Weights of a small GPT-style language model, trained from scratch on English Wikipedia: 16 layers, attention and MLP in parallel.
Each number is 500 + 40 x the weight over its row's rms, rounded and kept within 0 to 999. Layers, rows and columns count from 0. Numbers have three digits each. The size before them is the row's rms in percent of the matrix's.

# layer 6 attention key, 320x320, rms 0.11, rows 42-64, columns 160-239
100:547544515534491522448452464483460452477458558502556462497493546463479490483447508462512515470484565589485454405489433509443467414487502489501493447503532479519460483521519513553525429446487460522581450543491468425452505524537503561555491414
103:440452560469493575465460538459458437528451568540454523508492467522423442516504450505455525463480562530480516533513587462406521489503532514562504478588589479538506535534475502480447564524452489522510510493497531464569501561585525436524524429
108:575519441512431488457519521410544490538438415483479473520555549542578604485483514552532545511507501475527452494469505451517539506512451508510502473484445480565471531488516388536549524448476483469550491479509448490465502475504487519481426493
097:503462472470450504492444477563552535471508497560598517514463545516431470484450523560461482501486461485491527509393537502437524503494549509484468514483498571456505510488472515463454497513536521403536485475547476481529502500456561494481462428
096:518434433504538476515515529427510557526523468532517531473479473448478445578511479509449512538465527584549546502502534493455541469493556514492493522510524442555540482557511478476449436477462437534507506583524447480510560560513495488556570475
096:495479419477506490514520499478556503533496559506567527532511534489542560536489462475491500537527479537431504546501488502578501516587492509492425491523535500498475516489488472419508538467437496460426482492472490576525497476479532558515574486
107:489490507556473536470517471540481437452484499477513513569484454437500561539527533525542545500500516503518466434435496497544514481439501443485492511534494541599503498526499514416477530515433467524455576440544519495569480501477501544564447562
107:569430524534498452498514505445443508469504529461534549410527488494484525605487494504433541520413486549508552609496542431441523518508544531441542543517530516543517503495491554462503543454504483439546469477422498434496539547511460503520547500
098:454524510422499559462439437479518402486455545491543521491572503515469508486524517495500468514545516486456512532476471428519537542465573469555501480528542439555518495453581486557457565552520509539529608474543497545457446496520563487475489453
108:514463444505500551442485495529581480470542496484463495474547506506497475490489540449480532487590503491544456492571496470565486459519520586456506553491414453493486508534561586469460504557511515590525509491460482490451550436530507515520544421
104:443468485514487488485501448513552470478458485579542490514483505575504491483512511529495519547473472485447523403462564466522509525526495507460414603489550479580517508529445497506467492531468477483512477432524460434536500491460461512438528560
090:481461399550516411494455452531505493485451578454477521450484519473543475456524495498497519464490554562475541501461505462417563431516515544560485476580489513509576513550504507568518488462514515516527500521469454548517474475490570437471533458
106:457493525536559504482456513532523470503548480474532471487481519595420512462543491456545541501596498471468481525475501437580548480447462501521486466571487484437528498507530529454522492515519486488490494458502460462449444521512493488457526478
099:435475531533504515411506475564524493598518555498531465548468428496585519605483468513521504537496515526539529546539515544538471487458525455540521574550514529459460484524450527507532408466492483495432508534485519467551472529502527529493538455
100:532475480509520503515547440519533447489564447411465493483488508483565564518497540501544518487493475452403442458542530566540458526467454493530422472569462516446524515551483464519487469540462574574547446499531424510447476390510524484502477577
107:461597503420493487478510489471491506504445475498504524532485556496487548428478537518491447510451566467501489485555455490526443525544498553493464518508476452544480461458518521530520523552492483547546485516509487469469486544552559440515452547
100:571508535516524510516577585527527457515512543468548530540511529471397500456543498467502468535501524484531526532468472535505474474453555499502523533552515472486427512509503561451548545572490534508535486612495437426529492524533503502543459463
101:516555502508529546536471472429528467521543506460443525472464440501435579479507479448475503516478503509496440542486461471536517510476499430606548514488523490532476479446487510509563493555573551459570529544486583561441565507535436477515394461
096:521516453530516437502509523500389499497454532507411543513434461558518490524506514483493513486522504459533455553539491484443482561479571512465513512487435511421488495465452489496511420431430509522487480617462522576515497462481416489493599479
097:500471567531475428473547471456504498485491480572545506473532520502436523448426489466474512462566475556489403522488509466598475473584522414463467506478591559523480459476474475504525561560511434558490519439418463535470512517525557520482477519
107:571530468587530464478490487492549528520458526606394507498523503518520454405459510462471458531525524491456582507465570450512490499493501451508471506457517494499481438434509492528469498429444475445515451570510543459460502533459568479518542448
105:588516456558436471566553479573532556451454518559541475555473504489524532570480520526477501480452446531475414570526441511612549528528565522543476574514460507512461489473521576504509539487489511466541511474414537508494498552453522494536498494
084:559565532497461538471576503492498521457504452523527527451519508527476525522546534491456477477460392567516469388519535549491498349435543479545506513469428451475521464493472506485419551464506495490432579444506469449485519520535474543592554536
# layer 6 attention query, 320x320, rms 0.11, rows 43-64, columns 160-239
110:518450416470437430478402501541487513478416457520526487518497504497534487469542504573576557521530519502492517518489461474481444554456528434527507493480543531506499482465538507571425509502500545504486495576528507536510416480475432487524493468
113:509600464487462491577522460547463572534543543479610473479498489494538571451512434506464521522528419501486460462450353443502543512497478431499546409452505513508520539453472505567518536535467513460486552477487518480568436503468472524503475543
104:512445498541481493554494524623505536539531554508531443413435410507481501567454488555537504444530538494458460527555452544476429489486544543452532500505502594588463491477463572493495481484510430480453437571538540494518488512479553629502511452
108:435478443465514537426507493464560525506537569552455424479525477498553504477521462527498458510481531533485513530584480463496571496421452493467551488585396524458460564502554479466509532525479504471493432475469531474498439471493507471474516518
102:525422542526505462541499500534520559536444489457575484514496477522548497616479425444508474549455515479545427586526495571526532514466516480479438524477491483541499404554524482487471541453489532494485536446505502512530547510516445526492444491
104:543491541470535495544459466478478443520449521485421447501424489459485503573487498475621506514459521448444498509508533525464521447489465448495554561477534595603480459478427532461436524526536436501477558500437560528556520534542509546547475541
118:479506417487516469459497520501557501495595549552482483454553539554477504504527524494469507483507535511445512497483459488504469455446539465493518454541471464421501537528466532515468552468473489498532543471438538498543419454506435472521498493
109:461495568556513536546541502541416496481413447515531543497481466450444476527468499511484519460488561528507478480480443525469505495523482541554492522517523555544543437409511539493523504491602508542483455465576517521527554455522528557473444486
111:496490559516451590530538483503516501441554515525487566478447517518462475528478497441497480487544529526451424545448517535564419516519532509454494550507436523569493495516447539486533476515549525504526477494486476462451548531610494522413466448
110:487488498505525496470496484505579528549534543521465481525483540485420530504504434516405540494533577504460449518451520522531530480500580497539519487552414493516506560477498503543471454510477504501470468534539541537529493584528459483461522494
099:498405456483513460514467413535533429487522483545522454437519481462485508448488517546492425520531552598558548549463479459418514440457476475487553472517366522498414470469503488499469494538488450476512471504572479543418458528486541482527468519
118:514410546561548509561434502508503514554473477512534494480486488515434407514534582435499502484521512491531501502555591547498495526511515515480473539467462494601528462483519479485472479549471463566522492541484454460417462482505535576563477450
108:462451408469463454520508531459502475452464375573499431521567449455569485505504513530489533491505528524519496557506476488419556450480511529523520383545502545475468487450491475510497501526541520433473632423524576611436451449435491454534485522
105:521508548465591509559522502427543499486440481549561493523486480502419438496440568434544480566514529491518462497520493539592477555537512560505425549563455495508488490477447493483498468448507478542547522506573477554504469562546515455455504626
108:488495556514449524510536445532454448514447517483472595528422501391512505578504571463480537601516493493528504545472543470498444486500506558533478465524520494554480494510475502488460517543484533489489471491543428498471514469577447567556446503
103:510476540447522529546522465516468505553469462476507447487534419417493495594496500475516523467461543466446467554431529486532475506472596569501510481510485472548534443528536499484500492521457505512553467531474562417491553431421501519524480448
107:492396470528549599533519496500469396440530532563501484491470541543486488478481483481485472479488449498514414495472487479539390563470502456457498525546522508556585492452478487490468517530472419494485466571469480514468471546539504577449432508
099:481498484532542505427554545509507515482512510494490429467485550497480533455472558541496404542506519479467457472510515523521508485492506444415515542546449546482491507507460435420481480488481448459541462513529467423498490456538532403550523529
105:516466539510484578511538467501561547515558567535488536504477577517437485553553387448444493517533483416496448433523446502495514469581494408460489524548519509507522516555554531430480557534560551494528481467484553506538606507493478551551470470
116:525506517566460486605548496551487466533428503472552501542553502548504416484522470584485482580526495501514488513462476534536459554532507481498454528521571573538467512473506452494527487447482496489510518455524496459483466483575514450500528464
103:551546455588575544486493506462562452502541562534470456551490520478510483513450528489479481473463471511460359590442513544521477641479503532448530535481414534496484452499490519453541505490538485472573506564507429503511478454492491472488527563
087:559386481482430466544496459501505556533565447450482555485482521534482510548512440436489522493551534439514519520494474416533561475523540553550560507586514497523528485525548473503467481515476565487569461518476499515489460499459595516445533450
# layer 6 attention value, 320x320, rms 0.143, rows 0-63, columns 160-239
099:486564527533504554531510528508513493454444511477506470539555500573529514492467442547489529521513444522517507552399497519539569555430457476477501542476456590516457521533469522510498537543527478484430410425474499468489517504468507477534502543
093:431539461496533513487462546523495522491533558528454419551477486481459421487477482493445499513474490590525522476505539482479496486426501440510583471451433556459484551531469447550483437506498468538511527537548549472494496596485480499475482559
086:503457461557490510506500487490517466515413458591499398593485484509496487492528459552520500552446528452516535487527470480429512522469449521532490435488519537527464466464494516522453442452474494484431546411583439458473459419511557540437524438
098:464507521544504484528504431480515585460542551457459462506548472467544447444508491562469470493509542546462452493528513520420498420458457531491511500571487505463494482495452532543527475476494499479460522514454532547518476536526475500425533449
084:486544549524551472530456504535514541525516558548470493541516392529534434555519497523511509530529492485498573479540459499592549493491447528519399522524524453429472529548541454533509412512500446526484569387527537435497478471468513506425510503
095:440533599434538509482524555501470504532401491561509470496558482507493545519490492428520498485509458536557596521534478467454527474473506574506568511449497434472492580503465511461509440493508497532508534489405524500470421546591439477476600560
086:563514436506492477462498465482530532503582483440529507551504535480483522499494450498506504458463506454500493564558466519475441576500475470491503539536517589479491491467565490547457547481485495572503502492471503435447474528496589419451464449
087:551478462531532455466429491534548440513427558448480523410529456491486495525473553526450450586508508512452454503505478452478539463532503523426501538498451508516498509513567416473504576494537473454568503486544504495465450495452494504485524496
095:435475573472571472448536488557461514541477477501540504498573521501560460461523578538505482514460509556477623542540557514474505470463423498489468469476498618474478488453519466492531452479399551501484470535433417498433413468470506499449517417
096:549517485500531380479468550479486511474548469511497504494547498502490453405490593502458548446518470532471461544507496473535509461538503523533494504524556489525555410513496468501538475459498462552545519529501467484489573450491448509522486439
095:475463487552505461518571457469463532506461482479493477525578467536525472444537470554449529485468493469507503510484507510581466508571424455453487500449487507547435463532482409507539467478475465452473466526564534490483565487481491465442543489
101:437526508497459529500551457466540503544450454562538472573516419457443507539463484511538504522485541481541538450540487496506532515474527504505519482473535541521521524490463525585451484380469455457356508538518542487570475576516536514488503500
099:424494466539568516542520586485510525474459574497475523485525488557552507496556412558452502566539507472509568505503525469527529473498513490446493522498502454517514439519496440543511483498463419427433535519448494426610499529495504499485485568
087:524488481478497475543586535562474508523491418512540431577578511509495506583516509531538509525514518478571562479482498524487534438485463507457455495482485519499485533485503541491579452491510506482447489457587452511525517535507495543478508531
090:425488516465458545516384511446510564478512481479478509510537477450499470484479478468595471445474521480510614445467477456548504437520446485497524487472522429490499561485568440565505492464511461506453516533573527460514464517519505541539480416
086:423518494495564481524547503519515507520510430479462479501469525462465468488497560550456503525494501470469532481496467463533541491521450399545468554555515532493507466484488432483527490517507515455450484509445505606584443497485542510530533508
090:534552543502537551472491498539441487496548449526488461523501514510528475451446536452461393436540440537548539481533453498578428513539469431474482464510521536474562505519476518517469495534514458506507434433514535480506532519485414468516480471
087:463487505448502554473546430510537494565522546495541497574435476520546493423590566424474537430431470515506533552494501453399448498428536460519614574509536505439533472448422553506486472591487516541476534535504477477636449482514516505507514523
107:447509534435467519537545474502576415519486589500485466519508471487540554486440504533520493549490532515530466520514487475562496484428492519541512512512499591509533493470522542545452510497416497445465551535562506529546394537525512558496441478
094:427485528521459476544477550485553510551422498495447503550438490497498475477510540495490500564501508480477551534455474498472578463396433488524485453522464536493519530513449413529451485486429484447490501505511574460552513543552498452477483554
089:556498469502502496476492479478508482457491528516534467545563457450468496456459576561451542513442545450564431519499422418485449508453474465551478524503505505464445483435511546506490453465462536521486566426487581546519435500581478570495450539
095:479562556434467504478480524442452482529509496449471539531479547443445486590511555487546473503450504512469612552526525465468437516524545465540533501558494555479514508475468523481574530483485483448534494485440470428563521576537534445461562465
087:553539619532470557450465500462496476450517466494587518489515483513449539546500491463446483460486543523518416455437456529453498481496409479529538478442517542531531436447489560466537508591460544529566472602540493526523488505433418510443458477
089:508528520429496549469544521464497450540505452534538520514487505527474515542526509454486524550482497496510616524474571521458476484522519551538498451462525452503512526551436447444546557508422539467507479515493537529503490545539381395527501509
094:549487460468509468532566506511439476539510525505547472513532477486491563499488519506438535498505463508481482518519486513565459529465577472474478484503519485517493510409505525557500532449512507453477498425465545529523500448516554467507508485
096:504494485397521465516471577537452496500502479450474508536479484486549436446600480481529538561498480560483529480461526463520498468566550503497512459485420515454501494487497430463532511527522503489465415531489604565467467536417418477519465489
092:516564514485434488473492525533509527547479466552473445505545538468487489498538579483550515505517486486531517483531511575518460424559564539516519471545469428431441443485456508489509427474481490455468549498525509510533516468568442486433468550
088:511412522461490539492472503466503497501565427463560463473499502451482509522524443522524527531508488489514470488413531516451444462497465498428557487557520496481556527550526491473484493498452513493516472470514454551532516440517558476566498479
096:474485512517493483550487488482424485502514519448477526504470480433468546410482515483533498416514579471529524529569516480479474447526517500589571570525498553520521486471512561499428517572506481519462517482502480493514455501536534528583445494
097:474518538490465451452538535524537525485482524488497507489452553484552491405468531547518513507492438578519430448481444456481525471511498487523553494521550431467535507474568442512509457495546466486481511526474492463464483468564413462567531531
087:438456541478497495488460446458506416490480563442500466542472481500454508587538485472501531440516470450492442479464460524499554501502551476498479503499447559446492463503501473468465499490526510513468559468461462534499516527456534516507512549
084:560407479504473502470518492525464533506448588413495559495491488430507524556452540520522479519427519514455534533509548531497405505552460557519521521507529461500531535490600384454525501541524498493500584465514531486495523502564530552493474491
100:427559532464538489486448591527508509584489525458514517527442487454582557540503525478516537551383490507582589494479517484460450473527471484524572482496514447490495501465521582540574502485448509436463519562524524456560491528529505471528455491
092:532404500460492594441511512408471524536497487543524463417488466507509503547433484523512503530463518418512456459554539501551541496475539489473518501458478552467512520500487566460483544498500494543426514396544504535503464488515466560456464528
096:588486433525442499539480443445427431486553509499466451504518473465507439510527505546540423440469517521458508466525524496519444530468506513452555603599527529486583426482530504528559565471507565472518498518505525555537538523493563452540487543
091:516507527567582481491546514436519503451463530536472522554455568496565496465467486513445494496557491505517454442499519499508491536516529449524519563492508494479438500454519482559471553534466437542462454469464450521506449412426577425504467528
094:586560555505556413473493474538490473533447534482491557549472473587439461460537554488521507560493506455435527406462527544482536463525524465531464461570495509537500470489483486506475453499496532506485501519513487538455475489518583438483538502
097:446494505486538470537594500446547480581491523514513516522523449489404561467470568497476579480419470516522484546475552524505505529504537473486513471483523507503488461480495575578466503448465507527513477512489501494590440465467436451545385463
096:483528502484482377488526520465499484577537516485498450486472558430478515574523559496512593518444524539509497551563550523472488537422527461454516528524505457548542504537535556504499504509517506492515430467503458484550398508534549430552500487
097:563580521558514488524465460496401499510526458511498493523472501574491447507558515454507512428471446530539505485473492513478498566588591485456516556476533460499504521549435470393479496545546495497538550480489478526463565491479518478515564494
097:508507480479496531499511498537513492542506552536473500518494564468525468484512444540535524520505506518507542530522528476525495516500520494475543492541487457532516482517463500563474506527450510524487453549533513465411445475568465532488533514
089:557471532526496563461543454519503449452510557450467501509569520457520517475519473433479510473560494440514495485544478498475500446472494468528542462516552478527584468509520430516529534615541545493520490527486533453492504470469495554535466449
089:437458523515553432521494524578488525541476540497573498496545559532448439489535505524504525552494461423504552544499540466555515475558563588460399558510528475530478544560508411441536464476478508481474417534524450460467469503507509460463505495
088:521547430571490511500506502498542484492539511491514492508456430464480486500500525528488511496548484487590441530489483495415535498499523491510611500527524525449495437459493454522469488554492509521480541441492514507513492455488498468472424452
099:502527483546429469499519507481474524479513453495514471402578454544552464469471474535540459446532546493463476540578496519485473429496456501516491466531477536491534516484546510536478491523518456488597496461498439570480522490504546467569513484
099:511484527534415542534517511507550443481550470477523495555499444473525537583447506548470506519534466540483473509476558513522440485506460455445434450581492539541503515474555497491512532451422553444516497429479480491590454536534543548554468490
091:437499469506523417531505490514496489467454551484463506456480517472524510553537512453494531554489467532532521453475488488495553500417491463520413526571492536542496490476524555522488503468499448563493447526456509549473489565549472484526439491
095:539475457591432487512572445461551502539560453494515475524524496548510478486492462548478500552543475506476440538512539467539530511548498510464441547543485425516458512485491474539488520537541500525484520518478512539451555462485486468471499477
100:467509485448507498576449501502437574525579516422501581427510527552550495544559536490574511452461577473507494561562528553485416516499571482482604540477539481497467487546566498493481548549478498590487498463566489443476510516528535548514479444
086:519447543525520434546540580524516489495456522506517551468514491496456545508506472523540522537496492459525503590445435528528503512485524476514392509467458469513459502440501516482466475483457450504506537489521604561525494485497455483430521417
089:554460552464493504448440460569456525433554509502482462492444525506523539577441463483460525497473485540431472582457494448516426512521490496460506524548505515486500460447486488465569497523487506469572464464452470568526456408439500572510507509
092:493483418441510465487497521502540504497467520514510536487439507385486541494424453497471454463512479494577487415487508507504442478420484473488496567514502513577458514492515524598509557502566499491505504500355514522541465562517592543548517485
093:561550542462468509533504510416497529432560487465570554499501453524525492521480497534522564464502560496523519417430550600479495481463518506432494460508549491493512507500530498490495536513538530482454531542496477560569511502487514528500428486
095:550494534525488519500508499469488518502489461492513490489448471543500502500532502432565534451461524501555489449584542462517454527531454522506550499486507501477399416478494561445482525514571507564463475503543430467501499491521541592565528449
087:524503461561481428463526483596459474469436582509506498554456499494446501508516520507508479487561493484487470499493451512443531502484561525502454486532520502507475555508555452501516401539492628361560517485547509532509468454499464532519500526
090:493529544485486454436541465456496467492478534543513483550473469463519508536472491494535435501455468512522530564495471466472435440545553480628518498538527528618586563478536491553475480483447540503618470504468467511510539498537552530530514477
092:521476457412474528559474487483475506452515448574552518472530505471515484533563527460461540479514524526537464504524515480484476413506498506526491503466478508418472531513480515499472529531482527515513548503492531504467496448491488573487457479
092:508481466487569428511486500501494562503482529381482517466467531539517506471488522462489502523506455563474567536552453496484549570475488487463505453465506497515485485490565517482483513455484464526446441493463493487428496520482484523445519525
097:499478437467553435535509517495457583516510547429490496483522510539483441461465522480513528558517535532511547491488497490458541493511551462453421519501480519482543532504533417514453448466479448532454515550505489562511441575497505416440551554
084:529588524551528427465549410510519502472476472481445575492487496452503530528454557458502465444512467485430458527506507458467495423515444471472504585584520513404434487527505439508559542461566501449461562496450494498537485524562534551509542443
103:460569489441427502563452505477495512470511498526546484544497502550490476379441504472474463477473455498531501459528476489532459531471463508533570547453529518530435513483548586547522466551530476515544489538508504464510540517532430460511459482
096:479491530466497555432574462478418501501486511503494515442473473470517500494469473502639503479496473538488595533523590452572515515483509463487591498518518502445514494536469452510490495515491465527492495504574482490533491453490600527519504519
097:577442493530488505524471484541541493493578486480524474534498543552502586543533517502434455487505493494481372545511443450545489576463454476440472534533482538523505510509463469539540506523482499548484539479511516468461431485413537461538478521
092:443504521505501530444529520432514472468498503506541474603531486526494516479503440445454342548470460450581486446464509456668508528541469460497482504371478541453490494492518509477481545521504457507515477471463550498488447464467475557506502540
# layer 6 attention output (transposed), 320x320, rms 0.112, rows 0-63, columns 160-239
097:484468474558509481559475521538477454479469485471495547541517517473516449476479528464549507488509505549549542456437485499516479477514508543539502498457498550397581489541503498539455531508506465467488602495562493598491530433430510489567519458
089:515433535503524506537474436428533516459534459519444579472486495464493458565517537473550469539501477545450514545447495485557455543432478567555519509530488491587567471486519621482512484450521458462473531509460503482540559649490518492501489449
083:511433474454526490507495496525503418493552562468469456566497581562468485459462567458469425503484534521489476493588473488527507509480493527473609452580468427478469505487488528505549504475467490387488481498489485528472534454498530515498496570
096:448454481556517448490570473563524469504539471521436537460497531484420554505494561451525476516482494497611529496452504573489499537463452523521573545495502465465533445507469520508520491522534483491532480529529469468491487507482504498488513473
089:498475472566554492458492552556466460444526472537482531477516587456475470455571593543537515489481477455480513496501490496495469515446483456451513538494432565505475436542530533495558504478488448493495510540423517519499476552569555485572522538
090:448437469492548489445524593527510543457563540531517525483447432553486422462537469498537512508497492495517575411498451485598450477518536507406478597487443542612499505573446514484481459480468508464504450467527523567526519488564504491408502508
089:516522528517482535503488470447482510487468476411501564614457512488486522441507399449521523593546508540438513519498502424495536463495517404461482509430426472496451472531462543517518432543515566525434572442527468445508536517475514471553496567
083:526454533514451482501557495557471485528514562506475537442496427503501542531544513541485514478423491499507557494482532529491481547533472517534401482482553519559526537523491538518505456512528466542553491523501480444523503495553424494501484482
095:575471538497479495520442511526503534547471525468476482498513511461433472503487515508524411508464526459515534466522571547515534453537445536446537416609523463539545479535470471452500519468498465539530449425536516489438478512429490486465450575
096:578461529572527434572471528490502552581501459508549511409497467523484472533544497512538492486502501480516453486543488508515496565540590524413482437518471489482420441460477405521481466474471481509542489549491540472507544529488472490565488443
095:467508430542522440522460460527582467472463479442504493505498553540500488537429584498480508512554499507515459416591553474536512494447580495527499464457541464537561557455451454526497539464474520490509520476557567459476487440511532480506537504
096:453484487494523533488522570499540585493532552474465490519459631499542558501447535537509481495496486512453497413485531476460509550394493485462510497517507539470485490442504559559459571475499464491483474481558498444507500503504542514506526473
094:535502513515483512547538511486538537507442515555506494594505501502496535489557569459441547469467465457519510439472514548491481534483467503484517498435550490490568535552502489436479544532430421453541492451542572437570472476548496455491534431
084:443472492643530547450501536529489459574516501514520506445499544473430525473430512567504462511511442536428473502503551471516502463454517421520551474549491539477485473441562499436499538485480511518509472573403496548512463466431516451559512548
084:520537467469489540440525559507521450594526548498429561513537549504499485575527576504501507465517473476547549490515466481433550517528529496569592499519442534519473421432556497480460512503549527502473421484501503457566551515543478555460545423
080:484538480501464449513470563513503475523479535493530487355542489530470443508526493495456441497514468512462548579463505490570515471416539505462490526512514450448478576591560525513496505476436456469572482521547480382503440451533546501468505502
086:524486516464515463489478495484542474532487546493513554472500526549500501465508476525533519536431523525451523577478539491497502445474462487521524558480471450580536495546514418450559467558502484486480478445521400469516452419542523464517531513
077:475479531499449536451401562517420504490511492431505462460509459483506528481524513537496447461529475458575499509504560542498528453513560567495533478488503502499414510468498484509481485517451481421456504486484458548410536510482539547491509485
098:514573446494441504426510503461479446499545487496446478511503545494446557380449507502509510505472577490476480452448554543455488517446499532490471496520495596515505501481475549539499471538487567518502460474481456531522443569459603504506477443
089:508558515543529448501532526502544523484513493515481445535507527513448512469453568502448432602504553504482592428500571504516490517438486486531553521511512481579510507441476551613440465471556402502505540525411486536468511523516456508525434481
082:466482457554506531454499443531530432545471447519507488470478491385501472425445528459630490501491527570490492525437489524509523504523505501553443466473559465520498521511528517483498540521494502461547526492530428443467523471492491483498473499
088:455429558584434575430494532460472543389470441506556487417537516483513481504544527537569480494516466483499573553513547502517486470489509508489573480525424384529523537512440518487468468512550456496578533507505531468470465547540400576455449544
087:475552458486533497491580453475479428539510488448521415509522495424558482508485477510504479617513468432531491556416516516541448516491452468424472484516527561629527513461485544503508525534471554543434509533420423518530432512520510617546463549
085:509447517492527492509453548470507467498445518574541477499478534473466461518498526498457491522495525502519556533504549505533504451504526491435551445507488537543537476522508482491477392557526456584427471631450558456422556502489521558517461464
092:513485502542475513452478450531514513479465552498501493572497520487507463479418395527505508459492518475490456479469430506422538475443475605474504472525495500537510526548544494452498526528610499524510470540488473454560537384511507507440482502
086:455497586464514497532449481553531501478534543495533524470456525527459550465463447504466444450474453440402534552459486506510525448555489505548524461494525487533524458553588477445506464492490489581499520540523535475500524532465503503445535504
087:497534586564481519424525559493514505477525492477547486466492514558542546549547541545462530477524511470458546489518564502458501521490421559560488412452542461569483503481476488482488482491457540462536477472544527516449488467492434481469548589
086:432500510527413486470531502465471495480455496492504515421476553513497488416506470508530473500483424523442529456494484495550499507521460494539497400468542520496538487530481517449501546550442537469526429498573394596464571519468450551473549452
093:443470473400474476468490503494498502463512516468512498530467528494593498579458481496443457404428470507473547533496554533522452521494521498438502492581520484450437488546530437492544434484540493446501541504445479448512470513520531448436483555
095:481557448530541538531513532461523542497570521491460508436570476487549538460474460467459538453487438518496530513526379548519563460512454504528510497443459473534556538482511499529490527512477538452519561471482563656550498507455511524535509496
087:489481494535486485554485511459554507458503458548440468552557447465501494533563490470516455461555475479487495537410507538541438456558524463459442506513467464399471542496470536504502478570505568450501468496575559493504497506524496530478561498
081:464446486520453437444449474551523537460529415542533521525566519489479473470489509573463520565537489448482463439498447484506539400522525449503536523510528581539504496478504584558443486504481563507520468517476507462495490477545481475544506497
100:508514530488500509500494499444557568461536462552419480502431468561516511445506475530510500411581488501441474460497491456448522437484424563521561464470401423524500518510430496482460472515423522486441482540415543449509542581496431579442519507
091:442469487513476564529526344515519479453467511573487505530433499482460459499484577498559490546502540494490453513460519513429525462453538457467493566506474534465481437498464529430475516476447545532603464544571491556506495469524522467528496517
091:465462487473513529508517473543449488487535454529569550542515523434491486501454508528511503528487582466475443589469476537475503546531487524513526519570464534498470480473549466512515451515588414551560517535496474459513452502531468515557475517
084:528502546488490505500544415505541540551495539493543449527515475457460624529497546404596470535522456500434478494448473457600458499529456509444490453506435528497485530479506515528499456598503505480542550499446592431385548484558510519415527466
095:516516493411486509563539491457518495499554465465561499431579432482523508419500534529467450459528472474452484455508508496549462536483446509543543511555597497478517501501444465525467461509446449491492471507487461520460529486533509531442503538
093:464460498559475479472487550467470514517458501547474426458635558558500559478488485504502508519518504412509533496461527504477454499481484417470422431506487485443573473474454498435509496515424588442511561499491505480527457539489485495511524468
093:473507521458425533409532559511514483532519530525472536458454506502490527391449485462519462501508593506531488511435529513484517476515494558477480470421527562496448487456552558506483492514515527571507544585535487475454507500472502557539493455
092:427419504405570433486447536485463533434559499411479519488494496489545469550505472522434494458567448529589480518516469485546531534487520494563516507454559485547465457474478476548474536487588532495497478565472508455501524417504468483518548543
092:513543495515514550395565442490480461505484505484483544486578445469491550459466456476438537442484544522426502544570568512489517496532506580531555463466510422533496526482593525508495510471544464548519483587524535526522592523457519467421510512
089:461521427500506476528515527449553506524500535509531449476559491416428575507445474464463545438455457517524519523474500453538467457474540469478609537530464536491399466412571492551461448509509495523510487518506522576527447554515567530463531557
090:495453438493531513482487497543499541458501609527564541484498436557529499483577503470418545432563481515511520434516483487472503478365473429497516456502505512449509451465521501415543477485479485543431554506458519464495558458523495458545562551
087:490418557496513532463542526508534465507510469504482518455565540478574492490449483475489478487495489603413479517499491555540442456492451523488479504469526477429446590574510522523510587465556431511461534442456481572513514485557553479527564517
093:653515475525536486440529482452473490518508464491472485559463530560452531478488492496603452453434514531524510547483567498497464504562566509502512545457574526468462448510482509475500579486452468556529507533556491603511438507514450488451578595
098:437556521562482451523444502545526490556481502542569477562525575533440494531439526446526508506498515569518443550447535533485530554517491447533494522443529475540425506428452509485533508506412470474532452479534441442496485545453491499555466497
093:452524435585470505477475469444518474510549496555465482579516521514484519460509462511410537439519561488514470424429471474474532523516498552543600537503512547434503471531512456533518481497457528449527542542519553534576481490502478506606442465
092:539529473527523453553504579450533468431460487483568454505519503502473533454453497489477576478503478466441460509486456510492489547489588536571524392470566595485550469463473536480510532478474510503526510525524467437475552404475510499588537445
095:452504505562527488431518559477496524478529490515517504514488425501498480507520512497514445399538434568521528532505517530449467472470453505490498492560462542566516472533466445492484490459489504492521469529560469455538501540515536520477507444
085:538582446559526438442480447518451570512539512470485427503557595565504557499494539492466453522523530450474551464554463485528465485457524442490487524473536595511497539482545495490515543483520515428483528521458462401524503533518448446513542531
086:499443519565442512493580474531431422440519461521502494556471548507413428522552526495530488454533480487506470512543509497515430456555527480466459489510538464531413483540534532489480476489567533549562517548473510457483523441459468498501504531
089:479490521476476512479489502459440523480528469514516591552485518449512409525526439485475526456452570535507495523556434467505574479557555533500486520576443524487509491452438511480466484508428517452469503505491517424544426525538472536471478548
089:524505546502478483518509503443507499593477498524533491500492469523476487493450552451575463448498465520464477462477438459478458464519426470562605437512570511536502477531487538507476419521500515538477457419481457533449537527502513548552490537
093:493465519498451535504545485447532475544605503466585549501505500502498548475454517451528553470544482515444512557466479528533572475464568475496561479525512438518521498581514422520500565491479515471499497542503495489425442467541516481478395529
082:565510460450522546475435542519503468476524474517432451552467572475503526542500483477465480533515478568503497561531472463516506493542497545544549539518574458488421514518523511480554477519450464538459528590431516508523494479504503543432548442
087:469476493510490535430545474508526509523516501533526480494493511548511538499498526537442550478513530480499439512514592430500508569498584446480517518501487538430469597463485507552475547506485460523466410490417471512513459526470495531409492528
090:513556469520442459523511541491502498480527485462491474499478558502464478523507570523514453494528517523413450427455499431521449530564444479489540520512505576505548499492494464511568379486506453450487472542390478453537381495486556490494503483
093:512505565467565516497423535427489557507562543581506584512449477518443533477508470449520458478479508535445505484529495523505438533565456515490465481507508519480563514605509466536525486487449499414483529525516507470417528501509522542579443498
089:496483502548565524448536460452483490545514550596512514466469570517511433454548495507491454489484462432488534501517553498513417533492444474498494447513487511494573518580491506529474463526486521421511528493522590599476539533481487548507539467
082:467401521493521512477550496510500524558577513556541416469604530459538532567478512446501521529497491499475519485468498512555513529541476592516498510492526485507543508537456521465416537531424556473492426496582435498502479469497524478480474519
103:475471492509411536461453473505480486478481534457532485482513470513587562519533460511556496529473546480515502537597483503485537453462525480511510415508500512553564515502571477507496475510428432442418524497538534533483469504526544489495487428
090:449427503478486509504496524525532464512522473461496495512519463573514513495528530516557524445537478453450554469491520530493449525584541508493450509512512525472428515479506470539494573401488510514646459492494475509494479514460467530504489533
097:501426490553470455535470467568389503490486489460516503502530523482471488532485524474457435577537497553488471565446540507488495517534405511548547548449501521547455544498461481482500501484483448493523494527526464492467545523604562494498492482
085:491490483450482556535502425553514467543461556521516503550532494485478480434499516521580556465498465515428469462519554415495567486487591463513470567495551553476543548514529533523468524493501490420472490501434547501565478546494488433424491506